Weights of a small transformer language model.
Size: 8 layers, 9 heads of 32 (3 for keys and values).
Architecture: RMSNorm before each block, no biases in attention or MLP, untied embeddings.
Training: a variant of Adam for these matrices, 264M tokens, 5738 steps.
Each number is 128 + 32 x the weight over its row's rms, rounded and kept within 0 to 255. Layers, rows and columns count from 0. The size above them is the row's rms in percent of the matrix's.

# layer 5 MLP up, 512x192, rms 0.0943, rows 14-37, columns 96-191
size [106  94 104  98  96  93 101  97  95 113 106  99 112 111 113 109 102 100 101 104  95  90  86  87]
[[160 161 153 138 166  83 119 139 205 109 142 119 177  94 125 125  95 106 127 102 117 126  59 100 113 127 151  83 187 155 164 131  69  88 127 130 109 118 144  72  99  72 140 121 109 140 174 138 145 190  99 215 192  97  95  79  95  79 111 141  84  86  96 114 143  98 159 113  80 116 164 117 145  75 153  62  98 141 128 167 136 105 173 160 141 151 116 119 155 129 149 151 189 104 136  64]
 [113 212 181 102 140 146 158  90 127 124 153  84 121  88 116 106 105 142 116  56 139 100 121 124 132 141 163 133 204 173 128 108 159 126 170 143 146 134 190  93 119  58 121 113  96 108 117  91 114 141 147 147  96  96 170  87 154  78  98 165 139 125  88 143 143 104 118 147 132 120 140 124 150 119 129 124 151 151 113 180 129 169 105 109  87  99 129 142 120 134 128 160  71 133 108 124]
 [118 174 148 173 170 144 100 126 153 152  93 141 190 167  99 136 101 146 157 147 139 135 127 157  91 161 136  84 156 144 131 172  56 140 167 138 149  77 167 139 148 124 153 173 139 114 124 115 108 128 145 159  93 170 128 136 106  48 197  96 111 140 163  76 126 122 145  92 109 111  68  97 171  93 153  61 177 144 116 173 100 158 135 155 130  98  98  90 133  81 128 129 117 141 122 120]
 [143 121 137 176  92 152 101 178 124  87  52 134 194  89  98 110  93 146 153 144 138  98 122  68 152 111 180  68 118  96 113 158  56  91  91  95 143 122  95 134 109 128  36 134 138 126 106 120 135 150 116  73  83  68 185 103 154 169  94 111 112 170 138 192 146 114  96 142 101 118 117  96  87 158 143 185 114 131 121 121 205 107 129  99 148 153  57 169 159 152 124 109  93  61 140 157]
 [164 125 157 109  99 105  96 129 124 134 120 133 133 134 135 211 173 101  59  94 155  67 138 128 165  96 133 117  90 125 103 114 121 163 124 170 117 185 112 138 169 146  95 126 164 141 105  69  81 141 155 131 174 168 109 179 146 178 102 110 164 129 113 161 104 132  89 126 150 110 135 108 167 151 125 131 137 157  83  82 125 150 116 117  61  69 127 151 150 172 143 147  92 145 131 109]
 [149 142  91 120 144 147 130  92 131 117  61 167  94 147 175 114 133 147 113 106 113  83 177 114 119 146  87 194  90 107 114 119 129  95 161 113  94 131 117 122 152 105  97 127  86 111  79 156 111 169 116 111 127 184 146 145 128 170 170 121 115 133 115 132 109 128 169 145 120 156 138 186 103 140 160 182 108 130 144  47  34  85 122 150 167  89 147  95  98 184 132 146 184 171 194 105]
 [ 91 125 177  93 162  85  96  88 147 149 107 123 241 111 125 166  89 180 182 128 128 167 182 135 175 200 120 112 133 116 161 187 132 111 177 104  78 157 113 141 110 132 137 118 182 179  97 146 123 104 140  80 139 104 134 107 177 135 142  99 109  68 142  97 123 124 131  78 106 119  76 142 107 177 145 125  55 127  97  93 117  65  91 129 141  94  63 132 154 136  78 108 149 134 134 126]
 [103 138  62 138  84 132 113  78  76 162 132 104 127 112 190 171 131 126  92  96 140 120 143 126 140 136 114 132 123 129 102  81 157  71  61 139 133 125  76 157 117 127 103 144 133 126 187 137 139 123 152 144 166 151 121 145 162 160 162 161  76 100 170 145 168 139 155 118 180 114 122 161 126 161 170 181 143 129 134 129 103 135  89 162 140  48 118 144 163 160 117 116 171 128 111 111]
 [ 71  79  71 126 115 113 103 119  71  79 214 152 126 210 126  91 123 110 124 119 145 127 146 127  89  98  53 157 151 160 157  95  89 133 142 103 112 144  90  95 122 128  92 172 117 131 124 170 143  77 128 122 157 154 108 166 149 105 200  96 146 106  97 156 142 152 142 137 138 115 154 109 155 152 169 195 190 107 143 102  79 146 140 203 118 153 123 183 101 154  90 157 117 112 130 181]
 [125 153 166 102 107 106 112  96  68 114 154 160 147 130 153 136 137 155 192 112 189 120 163 197 124 193 107 189 133  82 120 191 141 135 159 173 100  72 104 147 157 110 138 113 153  80 119 220 164 100 162  97  92  72 144 142 119 105 107  90 119 101 132 135 137 195 104 114 192 118 115 181 135 119 199 117 155 148  90 113  99 148 120 106 135 180 170 110 128  83  72  78 129  97 120 132]
 [109  94 119 122 184 140 143 143 149 157 123 114 168 149 150 109 189  98 117 136 120 155  79 153 186 123 207 147  93 136 141 128 167 126 131 190 124 154 173 141 132 148 177 110 128 144  78 166 136 113 182 119 111  96 157  91 147 129 146 131 139  93 136 151  87 187 175 110 112 116 103 108 157 127 156 150 129 173 111 124 143 214 147  71  84  89 178 166 163 129  69 171 105 169  91  96]
 [135 116  99 117 177 176 107 183 136  99 131 111  67 126 143 142  95 109 108 169 191 145 125 189  51  93  88 110 114  68 169 138 160  83 122 139 118 120  56 154 163 135 129 130 155 169 111 126 107 139 111 200 140 133  97 134 105 145 122 144 122 174 169 138  97 135 130  76  86  75 135 118 101 144 140 124 121 157 177  85 138 136 173 203 133  76 102 101 131 151 147 120 129 134 138 174]
 [ 98  92 146 110  94 114 125 158 108 124 151 113 120  92  79 115 115  38  81 100 113 126 105  99 123 121 180  22 142 142 162  87 135 144 135 136 104 139 104 133 106  89 163 159 124  82 117 127 144  83 106 117 187 123 135 156 129  61 137 106 129 155 141  82 160  92  63 128 147 131 167 150 113 164 134  99 123 102 115 137 147 105 113 118 134 153 213 117 130 139 148 186 102 110  91 124]
 [120 123 145 125 121 146 171 101 134 155 113  88 154 155 103 197 154 164 128  80  67  96  55 140  80 147 139  92 115 153 122 117 102  97 102 173 146 147 191  94 152 126 157  75  96 123 172 107 102 179 132 150 128 122 116 129 106 124 130 165 174  71 118 148  87 101 194 172 140 140 117 112 149 149  75  79 126 123 125 146 173 172 118 162 131 124 120  80 168 162 152 115 123 142 197 147]
 [122 208 169 137 167 172  63  70 119 148 158 154  74  49 165 184 147 119 116 137 135 131 116 167 161 129 176 148  97 150 142 128  90  93 152 111 123 146 121 202 117 127 156 110  88 138  89 127  79 138 110 159  85 161 125 183 110 197 128 127 138 153 161 160 152 114 131 106 136 103 131 122  85 176 101 107 122  82 143 172 135 148 107 124 122 138 132 103 177 155 151 172 150 157 145 169]
 [133 164 125 138  84  98  99 144 104 138 155  94 224 130  75 164  94 152  99 122 155 125 117  79 125 142 205 127 114 138  99 108 123 150 117  99  56 151 174 185 105 108 155 150 146 128 102 188 171  35 127 127 111 140  82 133 134 112 165 129  52  98 118 114  73 118 148 152  98 120 113  96 135 178 136  91 108 109 124 141 158 169 143 139 161  69 177 115 116 197 141 165 110 130 139  87]
 [122  54 122 149 143 143 112 103 109  78 115 129 153 136 168 147 156  75 148 109  96  97 150 154 131 150 139 157 126  59 147  75 155 101 107 165 145 139 118 125 156 100  69 105  94 176 118  52  86 125 124 104 110  98 155 131 110 136 156 204 108 123 147 164 122 163 154 197 120 131 132  64 130 123 114 136  68 137 163  17 124 133 132 155 133 173 143  85 107 148 109  94 139 123  99 149]
 [130 128 158  72  92 107 174 148 162 155 151 145 157 116 107 119  83 161  73 162 199  92 149 176 111  80 159 132 122  94 134 167 134 128 145 174 124 140 126 195 108 124 192 138 164 175 107 129 127  87 166 201 121 136 145  87 166 101 111 140 137 140 145 109  89 119 133 123 135 168 191 136 134 120 160 152 147 122 113  72 192 120  80  98 171 121 142 109 153 183 104  79 156 113  73 156]
 [122 130 138 109 137 119  85 138 106 150 177 179  93 158  99 120  97  54  96  66 131 144 161 175 105 157 133 156 140 173 148 173 102 140 107 133 127 119 124 144 143 124  65 133  84  93  96 107 140 159  69 141 116  98  95 112 134 130 108 164 109 125 139  77 101 117  73 119 135 123 134  58 129 102 103  85  67 107 133  95 144 195 169 115 147 110 143 119 109 104 128 179  92 124 170  92]
 [133 132 101 147  94 160 146  97 138 167  75 116 143 153 108  50 165 135 115 105 133 114 120 124 172 194  97 108 177 110  94 101 129 145 101 126 126  90 142 141 110 146 128  90 115 103  99 112 151 138  60  60  96  86 119 144  95 154 198 148 129 140 139 126 130  89 107 208 135 155 153 158  87 127 114 163  99 172 143  89  90 145 128  12 170 162  92 118 104 114 131 102 160 120 126 123]
 [108 104 108 131 145 169 163 125 108 150 154 100  38 113 164 178 128 116 116 138 119 108 113 147  77 146 136 134 165 166 146 149 129 175 129 188 136 174 150 108 136 149  76 123 135 118 134  97  76 149  69 158 114 112  93  88 108  94 132 153  97  98 156 105  50 134 153 125 107 125 157 123 121  96 160 141 141 127 108 123 121 136 170 116 169 206  98 127 136 113  85  63 138  58 117 152]
 [116 130 100 138 124  68 156 174  95 111  86 125 101 110 204 129 108 133  94 101 131  81 112 139  76 182 130 123  97 108 124 187 122  97 120 138 175 172 169 156 135 116 142 117 129 102 150 102 135 154 113 136 188 111 170 150 111  72 130 103 114 175  65 152  98 128 134 157 146  58  98 195 109 102 123 131 146 160 116  61 141 140  67 149 105 144 117  87 111 133  71 145  86  70 100  90]
 [162 133  87  81 102 107 124 103  40 120 146  80  87 120 136 163 121  56 162 125 137 171 131 177 155  75 179  77 115 120 126 181 126  95 130  97 109  92 161 139 141 119 141  94 154 124 144 131 103  95 222 142 126 108 105 165 148 103 103 149 124 118 112 138 116 167  70  92 115  92 120 122 110  93 133 137 165 111  92 115 111 141  58 113 145 120  76 163 109  71 165 104 160 164 190 182]
 [136 134 143 100  97 132  69  93 183 153 109 111 124 115 119 107 145 137 187 164 128 175 139 108  73 163 123  79 164  94 131 119 134  73 154 100 134 126 164 110 171 128 147 156  85 124 137 143  97 145 198 148 123 163 189 108 150 110 107 112 171  90 215 129 120 181 167  94 101 128 116 172 135 166  98 123 137  94 140 111  87 107 145 147 178 186 173  79 142 130 167 133 125  90 163  89]]
# layer 5 MLP down (transposed), 512x192, rms 0.0863, rows 14-37, columns 96-191
size [110  95 107 100  98  92 100  96 102 107  99 102 118 113 107 106 102 101 100 105  94  97  88  93]
[[147 111 216 110 132 174 122 133 169 117 131 109 106 149 152 182  77 149  77 154 112 134  97 146 134 151 184 184 179  81  52  98 112 116 141  91 154 147 150 129 116 110 106 175 151 178 129 195 140 141 123 152 126  92 125 102 120 100 187 155  87 167  58 183 124  97 183 162 126 151 142 131 191 132 162  82  89 153 181 119 142 159 171 188  89 112 120 135 180 149 113 132 149 123 159 113]
 [ 74  90 116 140 164  99 143 182 128 116 113 106 140 179  74 107 130 144 134 118 149 115  97  91 158 142 112  95 120 124 149 159  95  73 143 132 124  99 123  97  78 110 145 115 142  58 154 135  93 106  29  81 142 135  90 133 143 182 115 156 167 157 122 164 172 147 105 151 138 187 151 107 162 148 158 136  84 113 123 149 147 127 115 122  99 135 101  97 158 225  90 108 152  71  84  88]
 [157 167 112  98 163 127 120  86 145 146 118  76 143 114 150 148 109 142 217 162 131 117 185 123 120 153 170  59 183  89 145 119 133 125 136 118 103  89 141 132 118 102 173 140  92 182  78  95 122 100 160 162 197 104 192 159 110  74 200 134 153 165 131  94  88 151 134 131 119  89 120 136 128 120 127  80 131 140 134 125 101 121 176 154 151 150 180 160  98  71 141 112  94 134 158  87]
 [137 120 171  85  74 163 143  67 124 121 100 150 149 103 177 130 113 180 119 122 135 171 133  99 160 206 174 138 100 126 164 131 133 112  91 144 175 138 132  89 117 127  94 107 146 163  73  83 140 122 118 103 128 154  89 195 109  65 119 129 144  98 102 150  87 160 163  88 121 115 115 102 103 107 131 164 114  87 138  64  90 131 181 132 131 100 138 140 147 135 132 131 104 110 203 135]
 [157 129  96 162  80  91 165 146 152 106 117 127 135 183  72  98 139  62 101  97 148 188 156 146 134 125 133 163 173 214 143 163 111 124 146 170  89 134  98 131  79 162 118 106 172 158 102  78 142 124 148 168 121 167 168  92  82 155 118 150  77  97 110 146 127 157  67 105 107 136 165 106 127 129 113 119 149 132 123 178 166 123 155 100 161  88 131 102 125 183 181 147 171  89  83  88]
 [ 79 128 144  66  48 107 113 103 135 149 172 144 184 112 112  87 151 128 120 126 117 145  92  86 151 116 117 106 155 125 125 140 113 191 155 202 148 123  95 149 131 130 120 151 121  95  96 166 106  93 101 126 144  51 141 149  93 109 153 107 159  86 165 136 122 143 130 126 129  91 129 131 112 156 151  68  86 117 109 141  94 162  78 155 107 160 146 138 137  91 167 122  94  87 138 152]
 [102 143 138  87 128 104 121 173 148 155 152 110 140 172  64 170 154 140 149 177 122 108 113 153 157 111 119 107 105 126 205 184 126 120 105 175 104 151 145 103  98 142 191 140 176 116 125 124 103  69 140 124 121 139 171 131  87 202 125 126 155 144 127 146 150 167 109 112 123 194 123 178 122 118  44 151 140  65 182  77 118 124 123 130 125 122 120  91 126 174 139 135  87  90 161  98]
 [182 109 157 106 106  97 123 113 141 158 116 153  78 125 106 142 136 175  50 138 109 123 149 100 183 154 151 171 124 172  86  93  78 155 131 158 187 168 105 130  94 160 131  93 120 139  49 125 150 156 145 143 114 120 145 133  99 151 132 154 174 129 117 106  78 100 145 133 191  97 143 132  72 152  92 123 120 142 116 137 162 124 202 161 142 126  52 201 124 170 101 145 144 125 135 178]
 [ 64  97 148 171 125 132 102 134 118 136 118 129 138 131 124 105  99 114 126 123 109 149  78 124 147  59 173 135 103 159  44 126  62  81 139 123 149 126  79 104 123 126 131 146 166 131 115  70 160 117 103 127 119 115 171 161 131  70  77 164 125 138  90 153 108 117 148 145 109  79 148 117 114  83 126  92  97  86  69  76  75 161 176 138 110 149  94 157 104 169  98 162 154 130 144 178]
 [103 170 136 104 117 110 133 179 174 181 164 141  90 117 129 146 162 188 174 153 126  75 133 143 115 101 118 169 144 117 113 171 118 133  72 200  70 129 123  96 140 143 190 151  93  98  88 156 121  55 115 150  70  88 133 121 111 121 101 117 110 138 176 126 145 177  74 102 111 110 144 172 111 131 149 138 145 146 149  76 110 155  97 132 129 127 151 144 113  51 128 114 104  87  79 157]
 [133 128 162 114 153 167 132 178 142 140  79 103 188 169 133  72 187 111  75  75 170 123  97 110 143 109 152 131 138  93 178 137 136 155 136  81  40 134 125 165 120 117 139 140  99 156  84 155 167 141 120 152 135 126  71 119 157  42 180 170 123  80 159 148 116 144 145  82 142 123 126 101 182 149 212 165 164  82 113 113 136 169 110 114  55 120 162  94 132 130 103 172 139 167 142  97]
 [149 144 150  99 150 136 101 121 107 104  88  58 100 140  88 134 127  67 162 115 102 150 129 122 125 141 194 141 127 152 182 116 117 124 144 104 157 121 114 121 189 111 107 181 137 139 102 172 148 104 102 132 108 164 117 172  79 124 183 175 118 138 142 106 144 145  80 106 189 115 115 121 218 104 117 102  88 123 175 117 153 135 124 133 144  55 140 121 151 118 135 108 135 145  94 149]
 [136 125 168  89  97 134 111 180 166 152 170 150 143  58  87  65 180  37  79 108  96 102 153 119 119 114 159  84 144 134 147  97 133 173 136  91 104 136 156 106 165 153 140 146 154  47 137 145  96  93 106 146 183 167 150 114  95 131 135  96 119 133 157 148  82 112  73 118 117 109 166 170 114 140  95 113 174 107 134 120 175 114  85 104 133 157 187 123 125 145 139 133 125  78  84  84]
 [107 182  93 145  78 123 167 104 140 178  65 129 143 107 118 102 157 117 167 129 138  93 131 156 155 177  85 118  77 105 161 128 122 130  98 135  40  59 101 120  91 125 116 106 121 146 136 156 135 163 126 165 116 131 133 122 146 129 107 116 145  94 131 194 115 130 147  60 106 108  66  98 129 157 128 122 108 112 185  84 107 124 172 122  92 133 151 164 133 153 127  99  94 188 103 135]
 [112 215 154  83 155  82 139  56 161 174 120 177 104 100 124 178 128  84 176  97  99 129 113 137 170 139 164 129 145 132 138  73 134 132 164 164 239 151 171 173 111 118 136 116 120 179 100 164  85 156  49 117 116 116  80 114 139 142 148 135 169 165 132 155 109 105 132 110 126 171  80 140 173 192 132 122  65 161 129 138 131 196 112 106  96 116 146  97 137  83 127 143 138 120 152 192]
 [155 103 134 170 157 142  70 130 100 169 154 152 171 117 183 154 160 180 130  84 120 118 124  58  96 121 166  99 135 131  71  81 146 102 155 141 105 194  98 159 119 134 125 105 112 148 147 158  89 130 123 136 134 163  74 100 173 139 103 137 135 124 125 135  44 128 109 109 144 148  76 118 143 101 114 148 139 170 107 109 148  95 112 132 189 131 150 155 135 105 101  88 158 154 160 150]
 [ 86  66 174 114 164 150 132 156 149 102 212 104 112 118 156 108 108 149 115 155 148 145 102 109  80 105 103  84 120  99 151 101  95 130 186 150  86  71 121 138  86  64 147  94  93 117 151 156 143 150  75 127 156 111 118 100 130 137 124 127 131 149 116 132 104  59 135 122 117 211  85 173 163 102 132  91 141 118  91 154 128 151 116 135 148  44 143 104 123  66  94 155 125  95 149 156]
 [134 124 182 145 149 138 158  84 143 110 148 120 105  73 125 142  79 120  80  57 112 119 109  52 200 131  76 152 195 140  86 151 101 119  96  94 126 122 133 121 172  74 100 134  98 122 158  88 151 113  56 112 113 143 119 152 145 169 118  95 170 108  96 129 179 133  75 174 151 118 102  92 152  83 153 132  87 133 133 114 105  94 100 193 103  97  59 118 136  97 107 154 103  79 143 127]
 [216 163  96  67 123  75 155  68  98 127 138 141 139  96 129  98 112 122 145 122 136 161 115 105 151 145 126 117 146 102 203  98 114 112 192 165 166 135 113 160  94 158 155  63 148 132 145 174 124 121 132 172 173 177 133 101 141  98 108 136  74 139  87 167 109 154 107 146 157 113 177 138 149 104 139 135 130  92 102 108  74 107 123 122  74 144 179 144 150  29 141 131  86 155  58 113]
 [112 149 106 102  99 101 114 108 124 123  75 103 135 113 154 164 153 129 114  91 153 158 144 104  95 144 117 123 151  76 108 158 114  86  99 136 151 124  83 146 126 155  92 187 133 115  92 125 187  76 153 148  82 100 146 140 127 103 115 146  71 154 161 122  84 104 112  90  45 138 136 107 102 165 132  97 144 137 144 122 115 135 147  32 134 135  36 148 109 153 198 117  73 107 113 137]
 [107 145 152  89 116 109 184 136 172 118 118 140 106 161 125 134 123  99 124 117 126 160 161 123  98  82 100 108 177 101 101 178 122  78 129 106 216 141 193 168  97 146 147 137 125 147 121 162 183 165  96 145 139 197  86 158 104 115 131 104 127 132  83  87 113 101 118 101 130  68 198 139 138 121 128 130 148 113  96 145 187 114 134 127 153  72 101 131 178 155 111 126 136 160  95 119]
 [131 104 160 127 116 112 112 122 103 187 141 155 118 131 141 125 122 170 127 106  93 130 134 188 200 125 161 122 107 128 161 158 130 108 143  84  96 122 126 118 149 129 123  80 159 153 146 116  65 110 147 147 147 172 124 126 150 117 142 114 157 163 108 193 136  63  39 135 148 102 136 147  81 139 168 107  78  72  92 105 143 103 160 109 121 102  98 146 124 123 149 148 214 181 120  95]
 [153 148 110 127 100 150 129  82  99 168 158  98 129 153 119 126 111 113 127 149 172 147 154 196 174  76 221  97 153 114 190 158 113  88 134 133 133 119  71 109 137 107 165  87 144 140 116  44  63  83 173 127 132 158  98 139  95  97  92 150 168 115 130 163 138 141  95 117 146 120 128 141 127 176 155 125 135  93  90  68 158  72 110 143 106 153  96 108 195 129 135  64 112 167 150 127]
 [130 160 109 136  99 150 127 160 161 121  99 154 112 127  94 133 115 164 154 201 133 157 152 125 101 129 141 106 141  85  92 152  62  71 150 125 139 102 129 116  91 155 155 127  87 116 156 116 134 136  90 124 155  53 176 114 121 147 135 170  71 133 118 108 130 114 124 168 117 177 151  68 132  27 155 130  97  97 124  94 162 129  50 134 166 155  89 107  85 176 120 131 114  84 130 142]]
# layer 5 MLP gate, 512x192, rms 0.096, rows 15-38, columns 96-191
size [ 94 105 101 100  97 105 101  92 104  93  91  96 107 114 104 107  99  97 104  98  95  90  86  98]
[[122 158 128 119 120 174  78 101  70 155 121 121 139 142 182  97  83 110  85 101 167 151  88 131 110  97 158 152 120 106 170 108 168 150 106  51 116 167 150 142 142  81 118 123  97 139 176 137 128 154 140 135 120 175 123 102 122 160 147 157 138 102 139  60 127 153  85 132 144 207 159 110 107 128 156 142  98 164 107 108 148 179  86 199 129  78  93 141 154 116 110 103 119 176 176 102]
 [166 165 156 114 136 149 117 123 144 105 107 119 152 104 141 153  73 132 138 196 111 128 221  83 137 123 153 181 185  77 156  90 140  64 158 152  87 166  66  87 118 154 147 119 122 168 117 126 112 126 160 124 116  69 142 126 178  49 113 160 121 132 156  95 141 129 130 123 150 184 161 105 144 189 136 142  60 147 108 139 135 174 151 184 186  96 133 135 107 175 137 158 165 143 114 131]
 [116 210  93 151 132 152 151  87 188 103 172 115 200 168  75 133  91 141 165 119 187 137 124  79 127  85 133 112 186  75 110  60 124  65 147  99 109 131  48  83  56 123  96 146 115 181  95 157 142 106 108 158 130 135 178 102 136 143 154 132 150 162 113 159 169 123  83 177 129 151 134 113 111 118  99 128 165  66 155 141 126 131  90 130 127 113 101 134 129 155 166 129 105 118 114 106]
 [141 124 122  84 106 134  43 130  98 132 137 116  97 114 182 142  83 153  96 100 117 105 158 119 160 146 122 132  67  64 110 121 142 145  98 147 105 142 123  93 210 117 135 151 138 188  83 142 166 174 167 147 202 130 151 116 214 110 131  89 126 141 107 130 109 111 121 135 117 114 132 134 161 156 133  98 127 141 100  54  96 159  86 116 129 106 153 161 129 159 124 132  78 137 110 124]
 [120 176 150 119  96 181 128  92 152 125 157 124 146  92 117 127 184 133  94 133 150 175  94 130 194 137 175 149 149 105 102 134 153 129 107 117 143  90 131 145 161 167 140 167 166  63 113 163 100 101 150 118 138 121 146 165 175 111 174 122 124 143 142 110 155 121 125 112 109 136 113 122  73 187 134 196 164 102 102 120  93  93 116 122 116 220 132  91 153 144 133 151  90 129 154 151]
 [160 100 180 100  94 143 104  81 148  82 127 142 135 178  85 117 100  95 162 136 164 160 118  41  87 156  73 146 192 118 111 145 130 112 174 142  82 102 174  94 107 146  94 100 131 146 119  91 154 152  78 134 186 105 132 139  91 158  69  82 157  82 138 107 102 125 118 124 149 114 134 161  79 124 100 113 109 187  72 106 150  81 123  97 162 185 160 139 124 170 184 104 141 167 160 202]
 [105 155 106 149 109 203  52 122 167 127 114 133 168 128 144 158  60 129 156 157 180 136 143  82 126 151 124 118 161 171 146 169 135  65 135 135  84  83  80 120 101 120 102 169 143 155 158 125 171  56 136  88 150  56 156 130  99 101 103 149 122 104 132 111 175 125 144 110 119 164 111 141 126 160 160  91 117 191 118 119 129 108 107 122 118  92 137  79 121  87  79  93 102  96  82  88]
 [ 94 144 174 164 111 178  70 123 128 116  74 103 120  70 150 142 143  98 127 123  91 130  97 137 146 172 177 110 125  73 110 138 109 150 110 145 133  67 161 116 182  90 141 149 139  96 107  72 140 112 131 194 147 138 148  83 152  57  65 142 108 191 157 107  58  59 157  87 101 100 103 133 123 135  77  53  78 121 140 131 134 116 170 107 148 132 124 148 160 135 142 166 109 152 121 115]
 [127  78 158 129  57 184  98 180 165 175 110 170  98 151 128 126 136 111 151 150  90 131 192 133 134 107 172 112  59 169 154 132  82 125  95 112 137 136 124 112 128  87 135 184  96 177 113 137 104 101  59 133 148 124 171 138 170 139 144 104 185 189 168 145 142  81 113 116 116 132 184 126 174 148 144 101  98 115 151 111  88 127 123  89 131 123 130 109  61 172 181 164 104 156 151 184]
 [133 167 134 122 124 132 129 137  59  84  85 147 141 153 137 103 122 162 194 127 166 135 149 135 106 177  87 106 134 137  65  93 112 148 119 136 132 139 135 144 163  88  89 104 172 100 111 130 115 153 148 126 122 128 216 142 188 120  80 156 106 125 107 156 102  92 116 113 121 143 166 150 109  97  90 137 115  51 142 102 109 127 150 193 117 151  80  68 150 138 142 117 140 115 134 118]
 [134 119 168 110  93 112  95  85 148 111 107 127 167 150  62 120 117 130 128  92 146 120 131 102 164 155 149 118 173 133 174 158 102 126 143 109 105 198 110 110 194 120 113 171  77  92 127 184 131 108  96 208  83 182 129 177 149 135 160 123 153 175  78  90 116 129 110 213 128 144 127 104 218 113  94  91 106 133 134 165 106 158 220  94 165  70 147  99  99 143 157 142 146 185 128  89]
 [112 161 134 139  85 190  19 110 144 153 119 137 156 172  77 138 135 106 111 111 117 170 137 108 144 113 137 165 161 131 140 125 157  90 105  97 119 143 109  23 124 172  64 199  97  63  80 172 137 106 134 134 133 168 143 103 148 133 135 115  91 125 140 140  83 102 193 124 123 100 175 128 170 141 168 110  97 198 129 101  96 104 157 156 144 130 106 114  78 117 102 142 115 140 113 122]
 [193 126 158 167 161 146  78 119  71 116 172 171  98 136 161 108 113 122 137 122 103 155 175  87 124 118 144 115 115 100 161  45 187  84 148 134 107 151 112 169 109 145  77 122 145 160  95 162 136 114 139 161 146 181 172 119 136  81 122 221 129  97 172 136 152 162 134 113 109  91 130  84 121 127 162 171 114 102 162 129 147 169 146 134 150  47 149  97  94 174 131 167 156 147  68 154]
 [ 99 173 182  66 101 158  90  80 109 144 136 136 128 146 130 154 103 167 160 143 130  73 139 142 135 114 123 183 157  87 150 108  91 112 138 191  94 141  81 138 105 140 159 107  94 124 106 156 135 118 116 120  82 145 126 180 178 161  84 103 170 172 143 192 107 190 143 120 141 173 111 139 142 140 170 113 119  90 172 157 108 169  96 122 100 133 124 113 113 181 139 178 147 125  49 178]
 [ 47 105 165 141 115 107 118 112  96 169 114 164 171 130 140 129 108 114 139 152 143  97 141   0 141 143 144 128 119 169 111 128 128  27 189 138 127 143 137 147  67 133  87 138 127 122 132 172 125  98 119 214 135 149 128 135 137 135 136  96 126  78 147  92 131 137 132 132 126 155 165 121 121 115 129 152 135 167 194 129 108 115 158 125  98 121 146  75 137 180 116 122 144 137  94 124]
 [108 124 150 110  85 114 103 133  95 144 173 133 121  96 104 144  67 103 143 162 171 118 145  69 143 154 120 111 159 105 172 167 100  81 162 141 133  97 159 151  92 109  58 120 176 100  79 173 101 140 112  71 220 101 130 149 165 166 128 173 182 201 109 104 110  98 120  84 187 125  85 194 124 134 178 114 165 160 176 115 124  46 133 105 106 100 136 138 123 143 124 110 115 160  87 170]
 [168 125 137 167 154 121  94  46  82  90 120 173 148 125  91 143 158 114 125  94 159 109 116  82 123 162  95 168  80 178 150 147 182 144 138 112 158  59 171 162  84 115 185 148  97 137 119  87 100 152 150  69 106 125 189 108 143 161 123 105  92 118 120 113 157  71 102 152 155 138 150 141 100  99  86 141 149  60  52 170 103 145 134 129 130  80 208 122 105 108 175 151  95 151  79 128]
 [183 157 173 114  66 101  82  93 183  81 162 126 138 124  76 120  77 128 130 150 152 154 168  61 116 105 191 107 140 106 137 153 141 106  96 165 100  87 155 151 177 172  77 155 101 129 140 151 168 144 131 165 107 147 121 116 112 177 150 111 103 146 170 104 119 128 146 123 117 186 118 118 145  55 135 101  83 125 109  49 144 109 126 171  94 104 146 106 203 116  86 124 202 114 125 123]
 [194 142 186  99  81 139  86  85 176  94 138 128 181 149 153 144  83 132  75 161 142 129 164 106 154 142 135 247 140 184 144 141 154 115 144 118 102 111 123  48 101  83 109 115  97 135 164 140 116  78 111 144 124 196 120 153 126 183 166 111 126 111 121 153 105 139 117 156 137 155 154 133 117 155 122 134 137 128  58 114  88 111  72 157 127  94  95  73  44 123 167 109 177 154 144 141]
 [ 95 159 162 100 153 106 130 149 114 144 172 106 101 137 144 130 146 152 101  91 136 120 111 190 118 124  85 164 164  66 166  89 162 128 108 129 170 153  74 113 141 136 135 134 135  78 149 105 106 112  76 132 161 151 164 132 150 124 105 109 138 183 170 169 138 153 164 147 171 105 112  95  82 142  82 138 156  65 179 136  66 161 129  83 151 102 182 106 126 154 113 104  95 165 131 230]
 [ 99 121 122 129  77 138 151  88 153  76  89 124 148 116 179 136 146 155 174 140 114 132 134  96  34 200 103 136 129  80 151 122 155  98 192 134  86 164 139 109 144 121 131 146 101  77 117 147 161 149 128 109 131  63 172  97  98 103 103  82 133 166 108 145 122 141 154 134  91 146 125 128 158 145 144 103 174 164 148  93 157 183 102 173 121 132 124 104 135 178 112 156  84 153 111  88]
 [ 97  97  86  69  71 199  48 121 103 132 160 127 105 194 135 171  91 104 156 108 149 199 132 128 162  75 128 135 155 173 145 130 122 139 177  57 104  89 170 137 123  80 124 174  98 144  84 104 118 100 137 132 110  98 126 164 109  98 123 108 143 122  94 135  61 158 112 120 140 151 142 119 104 151 139 149 151 174 156 136  85  94  95 151 186 117 125 133 118 142 198 107 142 141 133 157]
 [137 183  89 157 121 121 118 118 106 132 157 139 163 147 132 150  61 138 170 130 107  92 139  78 149 118 131 113 109 114 136 106 119 106 136 141  73  90 144 125 135 149 158 208 125 144 106 144 157  98 131 101 180  93  98 143 137 163 149 181 108 162  95  97 169  97 136 185 118 160 117  43 122 107 148 157  84 179 112 106 136 122  82  95 102  83  82 167 121 127  37 105 112 162 115 190]
 [116 173 222 127  76 152 101  97  57 156 121 126  99  78 126 123 146 166  94 173  97 119 121 123 143 132  94 108 137  95 144 172 155  45 123 113 114 117 137 165 128  99 133 167 148 131 148 139 154 123 117 133 199  80 113 124 131 161 138 110  75 148  73 146 134 121 179 153 124 120 147 123 131  92 205  97 122 146  93 102 121  78 163 159 121 134 141 119 139 140 105 130 107  90 123 133]]